config.toml
num_hidden_layers = 16
hidden_size = 256
num_attention_heads = 2
num_key_value_heads = 2
head_dim = 128
intermediate_size = 1024
vocab_size = 1011
hidden_act = "tanh_gelu"
norm = "layernorm"
norm_place = "pre"
norm_eps = 1e-05
positions = "learned"
qk_norm = false
attn_scale = 0.0884
bias = "all"
tie_word_embeddings = true
parallel_block = false
init = "normal"
init_std_qkv = 0.0146
init_std_o = 0.00259
init_std_up = 0.0146
init_std_down = 0.00259
optimizer = "soap_variant"
learning_rate = 0.00388
beta1 = 0.95
beta2 = 0.99
weight_decay = 0.15
lr_head = 0.00593
warmup_steps = 200
schedule = "wsd"
decay_fraction = 0.865
decay_shape = "linear"
final_lr_fraction = 0.05
batch_tokens = 65536
max_seq_len = 256
doc_mask = false
train_tokens = 231900000
max_steps = 3539
dataset = "wikipedia_en"
Each number is 128 + 32 x the weight over the matrix's rms, rounded and kept within 0 to 255. Layers, rows and columns count from 0. Numbers have three digits each.

# layer 8 attention query, 256x256, rms 0.0778, rows 214-255, columns 64-127
134143151162184165116181141131109080088138080110116145081092159135158053111214127067132153130131145147088177149085136056207136133156151089104130132118176160137120187121148130128161091133151132
148108073130162118140129166102140143102117086111064157128083086127096110188123082150093125110149119141158139110097191107138120114193097108120098111139123120117122187134165126139130172143158202
111156129076170134155131155101141165150133101134091172156084137074133154165122112153122081168138120146158096094102143137138100150052150106086183198071141114125105101147131192166095125140113137
186103119183114134113170165136123131113154121147142129167097119155113173124094128145151099162097095145206121099102128175146148132119156129092152110151097154070109126150068105123125150112128125
147149139147089084121169133133115121100107067100139104083111077133127191168173150154133192100092158141102118142121166091138111151105121140106121079118148134147087125133103179170107126090110119
157144136119139131112162123109065087158106116162093093100135149065107088146074141188133142103141093110126120077120045145073120127175113134145149148085141113121112104103146152107145096161117099
151132094144165122115169134113134142135120125148134148106080115108165144098136095157169110153160117181143125148122177065117135047080133124144153128106096130104131144160124150124138171169160148
102130147135124205169100142152112158123150148148215116134045107172081144179139153169185078111125161172106122196128150125057087133160165106182165122119137127107086137100149156142129129156237144
166150163128126103139154154153197154088156112141160127154106101118116163147136111091164106110128126091135106112130167167116148123092120170123131158112109184120099199131106108139169118110121077
100146063092126162135095062194175141115096083116132152066140092116093097130156160076134114097158082108149101153125149124102152165146079138111100124157157115120153183107140094125165127111121127
162097119134169098158143144108109167131126092131110107124112112112180127157091090133100122073115118099128126126145146145116102140115103101158130167129133153153139124106120115052121082164156124
124145119089125095119084121145075165118112135132137148101138066143101152150094110135120113154116137153131066121134140108085104040109126081109155125154122153159107120162122121157129124131141122
124093068083121133143125115080170129141174136162116114152178159126148150135167135154072102111147105144127132113173155087135110117126130141130114139130152187138107107138170138077142151180163145
137130116163117140110137104150114137124120131165163114095095145113099153132105128101149059181109128172113092180147139104122103155145160063099124126112134180132126040098101146093175098153114105
129148132123116104111148087112096130122115133120148160156154097169176085152131110140125170152171122151095131113101114127174115129115104148175143145072146076154103145149170138117120103128126166
109156092129108104157126130113175094166096161117157124092168122117092100104131141106096117086115100129151137099122121121133102112120145089146157133160141054137107162119128134147171150115116158
113073130091156147119115133135151130098174155131188172164127184082114135139110115150148196097105141149114126195118073161168120173141117101155097169085136151157123107065134121054125160119173131
160119143122133110140088096147102132145123175137127145123123125104115153094178066123081072143142106138198140162145156103066091134175134173138051173124102224152096151105122135152136149146103068
136138115144141128151115152188139117130157110107125180106112137139156154069180158177129173106066147138115157125134113155133121085103094122077139112137155097098148117126129118152125155112169140
155113136111160154176117119137140121173121113126127106134171099127137161073133189208121114132134141162128162117097112161128155108112118130145130129131102112114138108166113164100122125121135187
121128197090131181151105160037074157118156105168107187135164167171130119144158160122117145089086131117155171186189131115123160166127088125118158093134195143128173070131106101157136104145136110
121103116193085126133087122103150125132124109138093103139154048181141117111129131135175124166124130126140096153133159141119132153146123151094143137096124106119108086164208112130110176100115154
094149142143089057158166167148085100116139134073128110138125127098131061173162161134141182134135150094086127135168098122129166108107108108075160124147093114116186130142174179178095083159120109
149116121152155139098125087147101173140132129116136131060154093174139087039110119095107148099156175151111119105146136185124079101145116128126127143138129079148101141066083142098109151149155083
136093119124113086110098178159118123159100084093157162121172145104165118176179072098110171097098095092128080085158160146139177150126109132154127133178160132163181168101146115133113131149148139
180117140095105121078110104121117131158128079106079129181158090087167109084160112154124107136109161096121053155127157173104138150131058096145117087122166132117084151101155105146112090102193174
131157187138120162143116117070130095153088125146119152128155149126135108115157144179083127151094092121173203126098143103128143118088178141146085115190112109189153060135165103085138110127137092
137140138157102170099138110127141118133110090144104140129076113125123137100122129155155109134120170126155181139125129053103113104144138147146120162154135122115148168113101096120092126146161160
079111116142115065106103128136092135139158114162126137159148116094144122135119122110142115162124109119146128124106067077084175076093105168094143134135173141135141098110164163195125141164133142
129134132114102128151117123100178153092135160117117180181108123083191143158082064140124099142080116144117141083145084104145115134050160158139093152126154103116132063102191097119148068176124161
139141164148130164136122108118126109088075088116139112163096158162158058139140159136161108147217143170086095120107149156155159074112119090129138142109157099173073103116139115129173179077160114
138096123158106179119130181114126131137149124083071154127136131154143146152172093121096136084137146095139160099183126092156148186109135123133104100117101156127119104101112175147155072161142141
108132122099105087145136142101184130139155123135147097137134115179086090108088152172104083142133118108130148098049081151171107117133137157142152156131117139124114106131098134127146145101164179
092140141163132088133121081124150158113172120109180112097171094158098126160130157135127138080138124114159109085097117113111141083138096141136091146075120100100134130078103133177134116144110098
035112149164102120147143109127087109153128115133124131112123097118136132173119178140132137083166071081089128083155076117156142168102145149128096113150095102111122119128131154138113148127129142
144139088145115136130139129099134132136119116091118107106145100104127129121077128033153184169104134127100148106079112119119147166048095133122158115168163097099168099107143192199146102174078104
110141150131161036099104133055122121072148128107131168167179109133152094122142079087070148174172142112104162108117113139123127114144117111139180094147113100133154132106127123106092114128108108
099185121143147111145074100101088130173094136154145117161100151095109178135104120089149139115163093163161142196144139121093130152117112125134155054103059126082089121107127140112148113148118147
118130146111139091097117128180113129102186124116164123105129144124173100091113146143158116109110173106128117133116168085152108113131123143113128099127146090063107136140158138167119084094131095
123167116140174164099142114101169137148104148149138105134115182129107139118118133115091133117127047157156164100127126174156149084098117113101156086149103115157171122085180097173088127128119106
134080162107195123154130070142142133136119130095163118109142165120152118127061094157066152137129143096096129101146138164150138147097083149112096130126147142136147184102158132118143137106100049
168127158171150152135156115132093133144142147139150101128136112168144094111116122102107108154111148108112164162159174134134175109106134102113090131120113081154169090185121114143117143077142163